Weights of a small transformer language model.
Size: 8 layers, width 128, 2 heads of 64, MLP 1024 tanh GELU, vocabulary 8192, 3.75M parameters.
Training: a variant of Muon for these matrices, 216M tokens, 13154 steps.
Each number is 128 + 32 x the weight over its row's rms, rounded and kept within 0 to 255. Layers, rows and columns count from 0. The size above them is the row's rms in percent of the matrix's.

# layer 2 MLP up, 1024x128, rms 0.273, rows 903-1002, columns 32-63
size [ 98  90 106  92  87  93  92  88  97  96 118 121 101 112  94 114 122 102 116  90 110 103  92  84 130 102 120 129 107  87 105 102 104  95  94  95 103 108 108  88 102  88  90 103 106  93 113  97 104 119  97  88 108  98 120 111  99 110  96 102 113  99 107  93  91 127  90  96  88  94  93  96 117  97 108 105  98  94 103 101  89  96  91  96  91 104  88  96  88 105 103  93  87  80  96  99  83  96  84  89]
[[106  97 101 143 138 126 142  90 192 223 171 157 118 159  65  83 121  90 130 138 131 110  94 152  94  71  87 145 117 183 131 141]
 [135  84  74 143  83 125 158  48 142 139 131 130 105  93 139 103 140 138 139  99 163 147 141 139 121 106 107  78 171 112 126 205]
 [ 80  60 146 146 162 140 104 125  55 149 133  81  81 133 145  81 109 112  99 126 129 121 120 128 101 121 150 112 108 108 129 181]
 [157  92 140  95 123 101 114 153  69 107 151 102 135 157 137  64 136 101 117 112 137 110  77 103 107 125 139 143 134 103 103 152]
 [170 122 160 141 149 158 129 117 117 159 117 138  66 124 143 117  99  96 130 141 130 167 133 146 113  60 104 173 145 120 127 159]
 [121 127 100 105 183  91 118 144 162  91  86 122 107 173 143 141 151  86 192 155 155 159  79  44 121 110 144 169 141 108  93 148]
 [141  92 101 125  74 125 181  91 117  91 133 173 106 133 141 141 107 118 195 112 126 135  98 140  86 137  94 116 124 193  99  74]
 [136  92 102 130 130 142  71  79  92 112  86  93 110  99 124 167 111  98 167  95 173  71  61 157 154 158 157 124 105 127  69 133]
 [ 82 205 164 128  95 154 143 154 153 191 128 114 164 178 156 151 171 158 176 122  96  59  85  80 107 149 121 141 136 142 139  66]
 [105 119 157 152 188 104  95 132 154 118 142 136  82 130 100 128  82 114 128 117 137  73 135 151 163 114 102  82 114 153 109  65]
 [ 79 117  86 113 130  84 111 164  37 144 117  84 141 145 139  48 107 165  89 131 175 118 137 126 124 128 128 111 140 123 149  81]
 [175 141 142 131 173 119  96 125 113  88  93  85 150 145 138 121 134 169 176  81 209 135 122 131 121 107 132 129 129 149 116  96]
 [106 151 141 146 160 128 134 136 125 101 124 173 180 142 163 147 101 143 125 130 128 134  81 117  94  33 119 120 109 109 115 148]
 [137 100 155 149 125 159 121 149 165 100 150 167  78 134 110  88 126 165 104 112 111 147 123 134 106 152 132 114 147 145 114 139]
 [160 104 121 153 136 170  66  90 149 135 129 160 134 104 147 126 136 159 121 136 161 138 149 178 162  81 125 161 133 171 156 108]
 [129 202 129 140  86 125 110 133 116 179 127 110 121 155 203 153 106 159 118 141  43 121 116 116 167 108  93 111 164 134 119 101]
 [119 193 153 154 160 163  89 143 138 127 105  85 120 133 142 142 145 164 138 136 124  87 165 150  71  96 160 163 116 122 152  79]
 [146 171  84  79 109 167 152 157 100 130 193 152  94 123 113 125 154 113 135 179 113  95 107  95 144 140  92 111 150 122 130 222]
 [107 193 145  64 172 118 150 183 181  96 120 188  91  84 113 156 124 118  88  98 145 158  89 127 196 129 159  97 105  68  94  70]
 [103  41 142 111 122 156 115 124 116 176 156  80 121 150 169 137 197 131 151 117 132 132 186 172 122 103 176 142 104 132  92 138]
 [134 151 152 140 146 160 128 103 109 125  98  77 112 192 161  83 174 158  65  90 153  81 203 116 164  92 150 118 108 125 147 173]
 [ 88 129 115 144 138 126  50 109 162 143 126 100 128 141  82 160 200 104 170  77 122  94  78 123  92 147 132  99 148  91 117 134]
 [131 155 132  98 142 107 114 136  91 109 156 111 140 114 128  79 208 131  97 135 122 172 115 112 158 183 113 149  61 177 171 116]
 [128 177  92 173  81 123 136 131  93 128 136 135 128 127 121 156 102 118 137 104 153 162 125 145 108 115 108 119 106 157 117  50]
 [135 162 113  86 171 106  88  83 181 130 152 131 111 131 148 136 176 105  79 106 142 115 108 119 100 135 125 120 106  88 120  90]
 [192 156 131 151 102 128 172 118 124 128  66 189  78 115 110 137 123 104  88 126 190 135 123 142 103 121 128 139 132 145  99 150]
 [138  85 157 107 168 204 131 185 138  92 110 120  83 127 136 146 115 123  91 152 155 133 128 100 143 136 170 114 112  98 129 123]
 [165 118 144 120 173 143 107 107 150 117 109  77 119 141  76 201 104  74 101 138 168 158 113 112 125 110 106 137 147  56 159  89]
 [147 111 169  97 167 123 140  92  87 103 157  39 132 154 140  87 111 144 118 153 188  60 125 162 192 137 184 122 119  94 160 130]
 [122 145 128 120 148 138  94 122  97 112 100 119 134 177 105  91 129 172  96 124 122 169 158 125 190 106 106 104  91 120 222 121]
 [123 108 160 118  95 149 124 123 123 133  98  97  62 123 192  40  83 146  97 139 123 104 137 136 133 119 132 148 182 151  86 123]
 [114  87 149 137  79 146  80 110 116 132 135 153 121  56  91  93  79 118 155 144  82 104 178 164 169  63 151 104 147 123 134 119]
 [117 124 115 144 124 111 128  82 154 124 103 131 116  95 118  89 129 127  79  80 145 143 167 191 154 102  83 101 105 140 165 110]
 [ 78 154 129  96 114 122 176  94  92 199 181 153 140  80 135 167 131  72 129 156  63 176 113 110 109  99 132 113  80 119 138  93]
 [127 133  76 149  91  91 156 158 114 104 157 137 159 162 133 110 166 167  84 100 136 150 117 141 132  67 126 120 174 135 120 108]
 [113  83 150  97 170  78 135 148  88  62 130 127 105 163 113  64 113 123 174 153 184 121 104 137 129 115 118 142 110 117 144  83]
 [142 169 141 143 158 158 159 154 160 158  99 101 142  87  91 164 174  88 186 135 144 125 164 109  94  80  95 131 166 170  83 142]
 [143 189 136 167  65  85 106 127  83 113 146 171 118 101 105 129 113 142  76  60 137  92 133 143 156 129  58 158 157 173 116 105]
 [150 169 126 176 143 114 113 126 118 138 136  84  85 132 127 144 129 154 128 121 141 172 181 119  78 129 139 182 121 171  94 174]
 [141  74 172 142 136 158 147 136 158 120 124 154 129  40 231 134  99 106 128 116 146 146 133  95 143  30  89 111  94  77 103 121]
 [ 59 134 156 141 103  20 169 135 144 148 104 167 150 170  95 136 157 182  97 151 140 112 151  91 151 139 152  91 137 144  84  94]
 [131  95 101 117 150 158 132 136 132 136 147 129  93 159 187 158 106 148 132 150 134 144 109  81 114  67 140 118 142 160 133 160]
 [137 117  98  91 140 114 127 166 106 145  75 108 123 161 138 209 115 113 157 126 125  81  98 125  85  98 152 158 125 153 108  85]
 [ 67 171 139  76 121  95  99 148 142  79  96 125 138 111 167 161 211 118 122  90 152  98 129 154 114 118 159 157  70 104 151 103]
 [100 107  52 126 110  70 152 105 141 123  65 111 128 170  91 127 180 135  95  94 161 140 124 141 144 149 127 185  72  86 111 135]
 [136 132 140 180  72 147 115 155  85 121 139 200 109 110 192 137 143 154 117  91 133 147 130 100 111  92 117 160 134  63 100  98]
 [141 172  95 157 155  97 120 106 178 128 106  95  80 144 101 181 152  91  54 136 119 132 164 134 139 138  90  95 191 121 129 116]
 [135 198 174 167  89 116 130 151 103 170  96 126  99 102 144 187 131 119 104 161  97 130  89 113 133 107 151 121 212 133 112  93]
 [114 112  88 105 135 101  82 183 153 105 100 150 108 110 115 133 200 188 105 145 190 120 106 128 190 112 124 105 199  99 114 118]
 [ 87 107 115 160 112  89 107 153 116 139 108 108 108 163 134 160  89 100 125 129 152 103 170 147  97 117 118 120 113  76 108 153]
 [106  69 156  66 150 124 140 180 152 136  70 167 114 182  94 148 150 159 154 164 141 191 126 168 128 105 157 166  90 111  78 205]
 [128  70  64 213 129 115 149 121 161 110 104 239  86 165 142 103 137 118 120 145 113 147 126  85 137 163 181 121 146 154 141 146]
 [153 122 151 131 101  92 203 114 133  64 117 166 185 141 119  75 140 119 163 140 132 130 132 124  93  92 147  85  97 166 138 240]
 [100 146 207  55 122 135 169 154  77 158 108 105 115  65  92  94 127 151  70 154 130 132 145 125 117 178 116 172 167  84 161 107]
 [165 169 146  81 161 162 113 158  50 167 106 129  80 152 168 144 143 114 112 112 113 182 110 114 192 130 145 147 104 172  84 104]
 [125 135 146 115 137 184 157 154 132 150 125  72 102 118 158 106 174 161 125 159 126  87 137 154 138 120 136 107 147 148  99 111]
 [129 125 135 166 155 141 169 134 146  80 131 178  20 106 121  91 137 120 133 102 128 180 110 133 164 124 119 108 104 116 113 161]
 [137 125 152 147 119 110  90 144 108 105 149 133 109 133 112 101  81 113  98 115 180 135 175 182 128  66  96 175 152 132 139 118]
 [127 130 193 141 119 145  95 100 161 126 148 190 109 155 189  75 161 171 155 156 175 142 131 111 171  92 116 141 104 131 131  98]
 [115 135 155 144 153  67 101  96 158 142  61 100 182 112 114 111 114 133 145 116 128  92 141 148 153 110 107  85 129  53  71 127]
 [160 141 150 161 108 162 121 119 164  99 161 139  57 116 180 110  93 201 138 121  83 117 160 116 149  93  83 161  92 151  77 162]
 [129  69 108 179 135  97 118 141  81 127 153 151 159 131  61 130 127 134 130 144 118 122 134 151 124 116 150 122 182 150 160 147]
 [118 156 165 141 117 111 121 174 175  94 126  99  79 149  90 133 162 173 133 107 192 130 167 153 179  94  86 185 165 102 129  80]
 [156  86 129  64 160 108 207 146 139 117 143 114 138  74 160  99 103 110 115 198 102 134 128 114 111  73  98 119 134 116 144 113]
 [123 122 124 129  74 146  95  79 138 162 116  94 151 126  57 158 177  72 175 118  80  88  78 147 143 170 115 137 164  98 144  85]
 [ 71 100  97 133 153 141 114 104  47 163 137 106 163 177 184 176 133 152  82 134 183  99 169 138 119 119 104 126 104 112 177 105]
 [116 131 135 116  97 133  82  81  95 168 142 176 122 149 121  90 113 148 103 176  86 107 125 106 138 137 125 112 102 108 124 171]
 [163 104 134 128 129 139 146 149  71 120 184 152 132 156 114 184 142 191 169 107 112 108 136 105 164 159 150 124 117 163 129  89]
 [116 161 110 107 127 176 132 163  96 132 123  97 138 122 139 156 110 136 161 124 122 123  98 147 141 116 163 140  82  69  88 131]
 [144 130 117  87 148 128 143 112 156 142  85 180 125 145  64 131 102 131 114 118  56  95 143  80 156 109 151 135 141 147 184 110]
 [147  47 175 179 106 133  97 121 184  68 172 129 119  88 188 162 164 178 136 132 174 129 127 162 164 116 131 140 135 137  63 120]
 [ 96 194 174 151 158 139 115  88  81  91  91 153 155 114 118 132 161 175 174 119 116 121 138 132 195 141 115 180 112  82  95  70]
 [ 86 158  79 111 224  83 138 109 122 112 106 149 117  86  97 155  66 156  85 183 165 118 137 116 130 109 134 133 181 164 130 152]
 [120 180  82 124 133 155 147 141 105  65  89 110 162 120 106 131 116 150 175  99 137 149 167 148 124 181  97 137 137 187  89 138]
 [102 168  97 158 120 155 139 131 202  48 142 154 135 108 157 206 172 134 126  98  66 156 193 120  59 131 127 122 174 157 108 133]
 [ 85 125 139 153 169 133 161 132 152 153 111  54 100  97 181 124  78 157  93  95 135 153 130 120 107 106 161 165 113  96 125 112]
 [ 99 170 116 138 183 111  84 150 155 150 109 116  97 107 109 119  74 131 138 175 180 112 137 166 104 108 142 123 138 157  97 120]
 [135 139 159  98  78  77  75 128  93 108  75 196 165 158  97 156 180 130 100 106 178 122 134 153 144 142 140 139  90 120  81 145]
 [ 70 120 164 117  77 107 143 116 140 137  94 202 137  66 164 103 164  94 129 154 118 134 125  91  84 141 114 107  53 121 177 117]
 [146  98 117  87 135 161  94 106 226 159  97  77 123 112 121 131 120 160 161 166  94 150 172 155  78 102 125 157 124 109 103 177]
 [ 93 104 107 100 122  78 136 106 163 116 146 125 135 117  89 120 112 152 101 104 156 141  69 164 127 150  85  77 169 112 142 141]
 [104  61 144 171 168 130 137 167 159 177 138 121 121 156  99 160 142  83 105  95 128  93 169 104 138 105  86 137 117 105 132 104]
 [141 133 139 123 159 159 115 108 123 148 147 151 110 170 130 109 137 118 156 147 102 145  91 202 163  99  72 153 134 206 145 116]
 [ 96 108 163 117 149 164 197 176 169 118 155 113 120  96 138 128 102 132 149 113 177 123 109  65 149 129 143 102 154 113  97  76]
 [184 104 157 122 147 191 146 157 102 122  96 127 112  50 100 106  95 172 121 181 127 129 184 155 158 153 143 101 125  91 144 117]
 [129 163  71 192 123 143 153 131  77 151 137 164  64 139 113  50 159  95 157 102 126 158  88 171 111 147 125 105 135 135 138  93]
 [123  66  74  98 211 140 120 126 122 121 109  91 174 189  52 142 116 148 139 133 136  74 121  66 132 135 150 131  94 145 112 175]
 [153 123 144 120 174  87 160 177 151 120 192 121 127 111  68 108 169  83 111  90 151  98 186  98 181 138 182 112  83 109 104 123]
 [139 116 119 100  98  75 116 125  86 150 130 150  77 108 126 123  95 179  48 109 146 158 144 151 169 159 164 146 168  61  69 142]
 [169 124 172  88 154 136  77 140 150 117 175 119 100 105 109 129  90 108 129 144 147 176 164 134 127  44 115 132 128  74 131  85]
 [130  91 106 104 126 107 121  98  89 116  79 137 121 170 155 141 181 194 150 132 159  82 139 142 112  72 177 118 130 108 107  67]
 [ 99 160  96  88 123 155 103 136 164 115 166 142 212 164 135 190 157 124 125 152 167 122 213 120 136 145  74 166 121 148 145 168]
 [ 89 113 240  87 162 102 152 173 108 160 120 136 113 159 190 145 181 105 175 113 138 102 179  86 138 109 152 169 192  70 105 114]
 [139 173  88 141 126 109 108  79 153 132  91 112 123 133  68 116 132 108  82 161 123  98 127 151 172 174 101 164  97 163 129 121]
 [150 105 164 148  71 140  96 133 121 128 164 131 168  80 154 139 131  90 147 141 158  79 157 103 172 175 136 136 122 153 102 136]
 [162 124 122 150 167 136 139 103 138  85 163 128 161  92  59 146 109  84 154 202 107  98 151 210 115 159 102 102 116 125 139 102]
 [110 181 122  87  91 125 129 138  93 163 144 126  90 193  93 162 183 190 165 119 148 149 141 194 164 129  89 154 139  70 143 129]
 [130 126 134 106 108  88 143  75 174  97 135 184 188 107 129 162 181 139 136 149  77 143 187 153  82 153  95 175 142 180 159 139]
 [127  68 118 178 102  93 145  83 104 110 131 127 152 110 184 113 138 109  97 133 141 203 141 138 147 143 158 117 153 134 107 152]
 [169 123 100 102 149  93 159 134  91 107 119 104 169  91 124 235 174  85 149 102 108 124 114 223 155 190 137 127  96 105 154 102]]
# layer 2 MLP down (transposed), 1024x128, rms 0.126, rows 903-1002, columns 32-63
size [100  80  98  91  76  91  80  89 109 113 116 106  93  91  86 108 121 109 107 104 106  84  88  79 121  92 116 137  90  97  95 116  96  90  85  87 120  94  78  86 110  98  92 107 112  87  98  93 106 105 114  87 114 103 114  95 100 101  95  92 107 101 104  99 101 116  91  99  85 110  90  89 115 108 109  96 106  94  92 112  86  96  99 103 100 110 113 121  86 111 104 102  91  80  97  73  78  94  84  91]
[[134 123 115 123 122  89  84 129 155 149 154  97 111  31 168 196  73 152  94  43 208 133 129  88 130 114 116 158 141 102 104  68]
 [119 171 113 130 111 121 111 126 151 140 119 114  80 133 134 149 137 146 125  92  82 139 128  91 147  70 128 159 147  58  86 172]
 [151 144 160  88 129  67 112  86 140  61 101 176 174 154 132  86 181 137 121  97 204 121 191 143 110 127 131 162 156 129 190 152]
 [203  92 130 153  98 153 106  52 126 127 191 112 120 202 129  93 137 195 116 134 136 115 126 171 138 146 131 162 153 110 106 157]
 [140  80 167 132 124 113 133 157 133 162 216 144  77 107 203  93 171 134 225  81  92 143 140 133 208 179 157 116 140  88 130  95]
 [134 156 164 200  73 133  74 166 126 122 192 154 112 130 133 100 142 134  86  88 142 137 162 124 155 143 137 131 121 120  91 118]
 [152 117 127 121 121 131 134 160 183 147 155 139 113 164 168  95 116 151 155 113 157 190 100  90 146 100 120 118 138 163 166 167]
 [124  75 166 203 127 142 153  80 182 108 187 155 126  71 162 141 104 148 143 143  96 125 116 148 120  81 121 152 160  41 125 113]
 [127 113  69 105 141  84  85 158 140 161 158 155 140 136 139 101 143 118  41  75 126 139 152 165 113 135 113 120 200 155  69 181]
 [143  96 157  74 132 124 129  76 134 128 114 124 156  94 107 149 190 138 146 111  86 167 154 182 116 161 132 142 139 133  56 157]
 [153 127 102 167 175 108  78 113 101  83  76 187 150 116 127 162 146 131 131 111 109 156 124  98 147 138 154 128 128 141 149 103]
 [ 86  99 115  99 138 142 142 100  99 129 120 154 157 169 135 185 152 122  68 140 153 158 140 134 134 154 101 147 128  55 123 113]
 [147 118  96 119 163 160 113  98 175 128 137 151 136 152 150 135 119 131  94 135 119 191 123 138 128  98 221 167 113 139  85  91]
 [134 124 167  69 140 167 132 141 173 151 126 134 158 142 100 122 134 135 119 115 117 142 171  80 120  89 102 165  49 213  98 114]
 [157 135 104 124 181 161 134 117 185 140  94 136 184  57 126 157 134 160  94 135 145 148 178 187 161  89 142 174 165 178 172 123]
 [138 140 181 114 101 118 164 106  95 109 105  94  89 151 205 151 156 121 124 125 155 134 135 126 151  95  90 173 117 146  96  63]
 [120  84 179 158  98 138 146 104  76  98  93 120  60  96 189  81 108 118 163 148 152 121 136 116 123 131 141 131 105 101 120 109]
 [ 78 156 181 151 134 135  82 147 125 164  69  95 118  75 107 142 129 177 129  89  75 151 135 119 116  90 113 129 141 117 123 111]
 [120  15 122 154 119 135  99  82 156 170 125 130 218 138  77 156 145 113 107  94 172 136 145 146 125 143  57 188 128 115 150 151]
 [155 153 151 126 106  78 108 129 147 136 171  86  67 146 129  75 118 159 184 101 128 108 114 123 137 149 120 130 145 168 148 132]
 [184  94 144 107 140 126 188 105 118  97 168  80  95 128 160 137 116 188 152 123 125 115 127 117 189 171 108  74 109 155 175 115]
 [118 149 121  87 166  89 167 133  73 122 134 109 133 156 188 121 206 123  97  82 172 106 173 198 165 162 181 111  89  96 108  91]
 [163 144 134  81 176 154 136 148 149 151 150 109 153 127  96 116 127 125 142 185  96  97  90  98 122 104 112 140  84 153  91 159]
 [ 59 119 130 151 110 129 119 112 121  74  97 130 100 107 132 126 164 155  67 115 127 126 101 129 132  94 142  56 158  94 142  85]
 [130  77 129  88 200 111 163 116 123 164 112 112 117  82 110 141 124 114 176  39 111 148 208  75 182 117 115  93 151 130 124  94]
 [158  86 136  77 137 127 118 128 104 130 167 122 132 103  95 143 116  98 114 145 124 104 125 118  84 101 109  84 176 196  96 149]
 [148 133 116 119 115 127 159 130 109 145 149 139 116 108 125  60 152 116 151 150 144  83 162  89 176 121 101 125 104 188  97 120]
 [110 155 141 175 129  95 159 165 114 115  90 151  81 164  92 108 126 193 102 103 172 161  86  98 167  96 121 100 112 122 134 119]
 [111 189 143 120 146 145 168  96 170 122  77  91 152 140 122 178 122 131 113 102 125 163  98  90 127  92  88 113 147 160 100 129]
 [150  97  64 138  99 139 140  75 126 111 140  98 176 160 121 164 126 202 175 144 110 155  70  74 105 196  91 136 138 147 100 108]
 [125 104  94 151 148 119 144 144 141 162 129 145 172  96 145 152 115 129 107 115 174 202 176  99 132 135  75 124  95 127 124 180]
 [129 147 127  86 206  68 187  84 147  69 167  98 124 125 158 103 118 152 110 134 220 134 134  96 110 157 112  70 130 122 127 169]
 [ 89 139 192 107 112 181 176  83 137 116 188 140 172 167 126 142 185 105 138  94 101 124 103 102 141  89 143  69  89 183 125 111]
 [127  89  60 141  86 151  85 172 100  79  93 146 104 109 137  99 148 159 129 103 177 124 117  73 136 116  95 130 162  98 126 150]
 [119  94 102  85  78 101 141 169 191 135 115  87  99  61  96 143 107 124  88 118 114 106 104 101 137  96 100 142 178 152 107 108]
 [110 128 140  92 177 153 172 137  61 112 165  27 143  78 135 145  88 130 148  76 141 133 119 172 105 149 140 107 183 136 144 162]
 [152 117 155  96  68  93 121 180 104 123 140 101 155  96 115 141 122  98  95 139 124 142 137 125 147 115 121 136 102 157 166 126]
 [146  76 179 168 168 152 140 117 140 130 160  85 111 125 115 112 134 126 128  99 172  80 123  78 112 135 143 127 161  89  68 154]
 [165 153 127  99 155 161 134 109  98 141 154 140 114 114 203 119 133 100 109  99 160 121 109 166  93 166 108 144  81 134 143 154]
 [127 131 162 121 122 160  79 157 119 167 104  96 155 121  96 135 135 132 123 149  99  85 177 130 126 112 142  87 156 118 159 106]
 [159 127  58 141 149 173  93 120  92 149 136 113 122  72 177 107  98 131  94 155 154 188 149 102  94 183 111 173 193 150 126 154]
 [144 115 140 121 103  97  72 123 146 125 135 134  95 124  74  85 146 125 144 123  95  85 178 111 164 171  68 140 166 121 152 117]
 [135 143 147  99 108 159 119 148 152  75 213  98 153  69 141  77 106 127 199 172 128  64  96 152 181 133 115 114 116 142 148 102]
 [120 164 124 113 118 163 120  78 122 154  89 141 131 167  97 101  95  61 127 154 175 140 130  44 185 147  98  91 107 133 112 167]
 [122 118 137 125 189 100 158 141 119 121 119 155 156 163 159  63 104 129 130  91 130 120 107  70  94 155 105 124 154 127 108 145]
 [118 129 138  49 101  98 140 191 132 157 126  98 143 148  98 101 179 142  40 107 122 114 167 106 115 147 139 128 119 153 142 170]
 [112 118 167  74 154  97 141 109 110 143 153 140 142 107 155  74 129 127 115 147 120  93  99  88 141 122  60  94 137 169 107 170]
 [140 199  92 154 107 191 155 191 143 152 126 165  62 139 113 136 101 149 122 104  50  97 137  78 100 122 148 135 145  93 165 147]
 [172 179 109 164 108  90 185 183 171 132 165  92  80  91 152 145 155 184 168 166 139 175 126 178 129 139 143 123 152  98 129 111]
 [120 114 128 167 140  97 116 106 143 167  96 118  87 137 158 194 122 160 120 170 138 142 144 137  37  75 104 120 115  84 137 128]
 [128 199  86 140  89 140  88  99 128 136 157 148 140 111 123 107  85 176  62 140 122  53 124  49  98 168 140 104 161 161 108  96]
 [170 152 133 187 124 127 173 118 177 156 129 193 129 163 107 124 107 105  97 121  97 157 134 113  68 179 163  82 175 109 188 184]
 [ 79 130 113  77 127  73 213  94  70 187  91 120 147 122 176  86 179 146 111 114  71  94 166 137 139 177 110 122 120 212 102 122]
 [179 122 129 156 139 129 133 139 179 141 171 135 124 140 162 102 172 128 102 137 139 134 147 103 128  96 152  68 187 137 108 166]
 [147 134  73 176 102 124 142  93 118 103 162 165 107 149 186 130 144 145 169 176  97  94 145 101 103  90 128 134 120  86  96 106]
 [117 139  78 121 170  99  82 104 141 114 100 125 161 148 138  88 122 131 111 181 108 173 200 142 132 165 130 149 205  89 110 154]
 [100 197 124 151 142  80  76 101 141 153 139  74 139 140 173 153 119 112 112 177 106 126 119 166 105 103 148  93 145 126 160 159]
 [116 114 152 123 109 111 176 139 120  73  70 165  37 106 131  79 145 156 111 151 129 101 167 107 139 111 173 113 132 143 159 142]
 [142  80  82  90 124 111 144 176 124 179 101  55  70  64  65 165  96 150  67 115 102 161 155 118 116  96 129 117 136 114  97  95]
 [147 121 130 141 119 142 110 128 100 107 190  91 152 126 149 123 166 145  87 179 147 114 150 120  87 150  93 138 138 164 149 134]
 [118 131 116  77 140 168 162 174 174 183  66 151 122 108  64 211 130 124 118 107 157 145 141 172  87 152 176 136 172 127 121 105]
 [ 87 200 119 147 127 128  85 121 167 112 147 101 148  57 184 139 147 192 115 155 140 108 113 129 108 118  59 154 163  89 114  67]
 [ 83  95 142 184 177 149 136   0 129 118 139  73 126 128 120 110  94 112 136 132 113 181 145 135  92 182 170 120 135 121 143 175]
 [177  71 127 146 181 161  96 165 126  90 120 134 121 120 132 124  94 121 145  91 153 117 147 141 139 107 193 102 184 121 114  56]
 [123  86 161 192  90 148 103 137 142 127 183 128 118  73 179 163 112  81  83 181 105  84 109 115 119 165 151 129 203  98 161 139]
 [168  88 134 187 119 111  82  90 156  82 102  99 119 132  88 130 159 109  69 120 178  96 111 121 107 152  92 118 142 107  75 125]
 [153 132 140 136 127 151 119  69 136 204 161 150 104 155 109  81 147 118 170 169  75 101  99 153  87 110 120  84 103 121 166 113]
 [118 134  80 125 124 128  99 140 156 136  74 155 171 120 133  85  98 126 101 157 161  76 135  55 138 149 161 161 117 138 123 178]
 [141 151 115 129 186 134 122  90  72 113 131 156 157 155 111 192 111 123 118 163 127 111  49 164 163  99 159 119 118 162 119  93]
 [ 92 155 181 196 100 121 168 141  99  80 148 181 137  94 119 125 188 132  70 177 115 138 126 179 151 159 166 132  93 127  64 155]
 [108  97 134 104  89 101 177 200 183 200 135 113  85 147 106  87  97 201 120 152 110 122  87 157 131 148 140  88 183 140 143  67]
 [116 141  90 133 116  98 145 120 175 185 129 138 153 158 142 116  93 128  42  91 116 166  74 150  98 178 148 105 133 124 157 188]
 [ 90 122 127  70 134 107  99 158 130 157 126 154 100 122 115 111 140 130  76 161  97 104 140  92 134 151 122 119  63 114 143 137]
 [145 164 136 152 122 115 117 132 146 102 150 148 116 175 113  92 161  82  93 163  94 118 117  73  64  69 185 115 103 132 148 117]
 [133 173 125 125 189 147 119 121  88 167 165 104 134 148 154  84 122 142  95 114 164 121 115 117 178 122 111  66  60 166 169 132]
 [133  79 129  97 168 107 148 152 129  28 125 170  76 155 128 128  82  91 110  74 135  63 111 154 178 145  74 114 190 169 167 119]
 [100 135 152  97 177 124 132 126 130 155 132 141 164 124  35 103 173  99 170 111 179 112  92 150 132 130  98 119 108 116 133 167]
 [148 141 136 155 106 140 146 119 136  84 186 144 142  87  72 148 134 162 129 147 123 124 104 123 179 162 135  44 128 150 116 134]
 [112 113  57  70 154 144 175 137 139 135 145 114 148  68 123 123 119 159  79 208 122 129 105 152  65 164 165 144 125 132 162 145]
 [158 131 108 101  78 136 151 140  88 145 166 163 151 135  97 120 122 143 155 161 164 130  86 126 142 126  90 100 155 202 118  81]
 [ 79 131 127  94 129 116 135 174 120 122 126 113 155 160 142 111 123  93 135 124 123 109 131 161 169 161 103 156 157  79  99 129]
 [174 124 137 108 151 115 115 100 158 108 115  84 142 135  98 135  75  83 103 150 120  94  69  72 118  95 141 153 133 112 123 148]
 [108 159 120 122 130  78 176 131 135 110 120 154 133  60 119  84  87  99 173  93 105 136 173 158 155 109 166  96 121 102 165 174]
 [124 141  84 169 135 116  95 185  91 125 121 108 156 130 140 114  57  89 171 109 107 164  87 167  83 165 176  81  91 111 109  94]
 [173 152 114  91  92 106 103 128 165 132 130 109 100 123 214 125 134 147 105 134 133 147 107 160 135 127 135 110 133 157 137 148]
 [136 138 192 102 124 126  96 118 134 118 100 184 169 161 140 180 123 157 104 161 117 166 109  87  95 129 104  96  99 105 130 105]
 [ 81 189 175 163 132 129 156 140 115 125 125 152 130 109 147 158 108 128  61 164 139 151 204 135  87 132 128 140 144  90 168 148]
 [137 138   9 157  46 182 124  75  81 146  88 181 151 122 171 152 114 122 147 116  68 109  95 123 101 103 102 111 162 138 145 117]
 [174  94 100  96  82 144 118 105  33  88 119  75  89  65 125  76 195 208  97 101  90 173 151 103 173 140 105 115 159  73 118 136]
 [195 162  78 168 109 135 118 116  95 134 105 175 123 151 123 172 111 138 113 118 141 106 127 101 154  71 162 124 100 184 154 144]
 [118 133 137 135 108 152 131 155 123 130 139 121  83  84 145  75  51 135  77 109 106 183  95 125 210  69  64 178  95  95 138 159]
 [182 112 124 183 159 114  95 115 138  95 117 110  54 142 121 110  33 106  86 136 110 135 119 109 175 124 129 104  86 100 110 122]
 [140 172  46 125 118 165 128 133 127 138  73  72 171 134  89 107  81 150 105  69 160 128 139 110 104 186 152 101 125 210 133 141]
 [128 105 134 187 160 102 121 113 134 168 107 130 156 150 122 113 166 155 138 141 134 159  78 137 131  92  96 152 128 125 147  63]
 [180 115  74 100 142 132 179 104 163  81 146 137 143 149 172 152 119 125 151 125  69 179 142 190 152 140  61 142  93 123 145 106]
 [124 139 129  84 157 119 146 129 164  98 124 170  68 194 152 110 140 165 122  72 129 106 167  54 138 102 111  58  97 155 167 148]
 [117 100 113  68 129 128 114  87 157 101 132 102 191 162  96 137 139 111 119  98 131 189 162  82  81 117 184 141 143 110 195 141]
 [148 142 154  43  78 166 156 152 164  83 140 148 117 164 170 156 144 118 134 111 153 106  91 145 123 164 118 104 156 164 115 106]
 [ 92 206 108 122  91 118  67 179 116  73 114 137  73  79 143  83 142  89 117 104 151 116 127 154 158 159 197 169 105 109 136 158]
 [ 78 156  70 132 113 112  92  72  98 157 110 172 173 140 171 124 111 139 125 118 175 116 127 110 115 161  69 132 165  83 105 137]]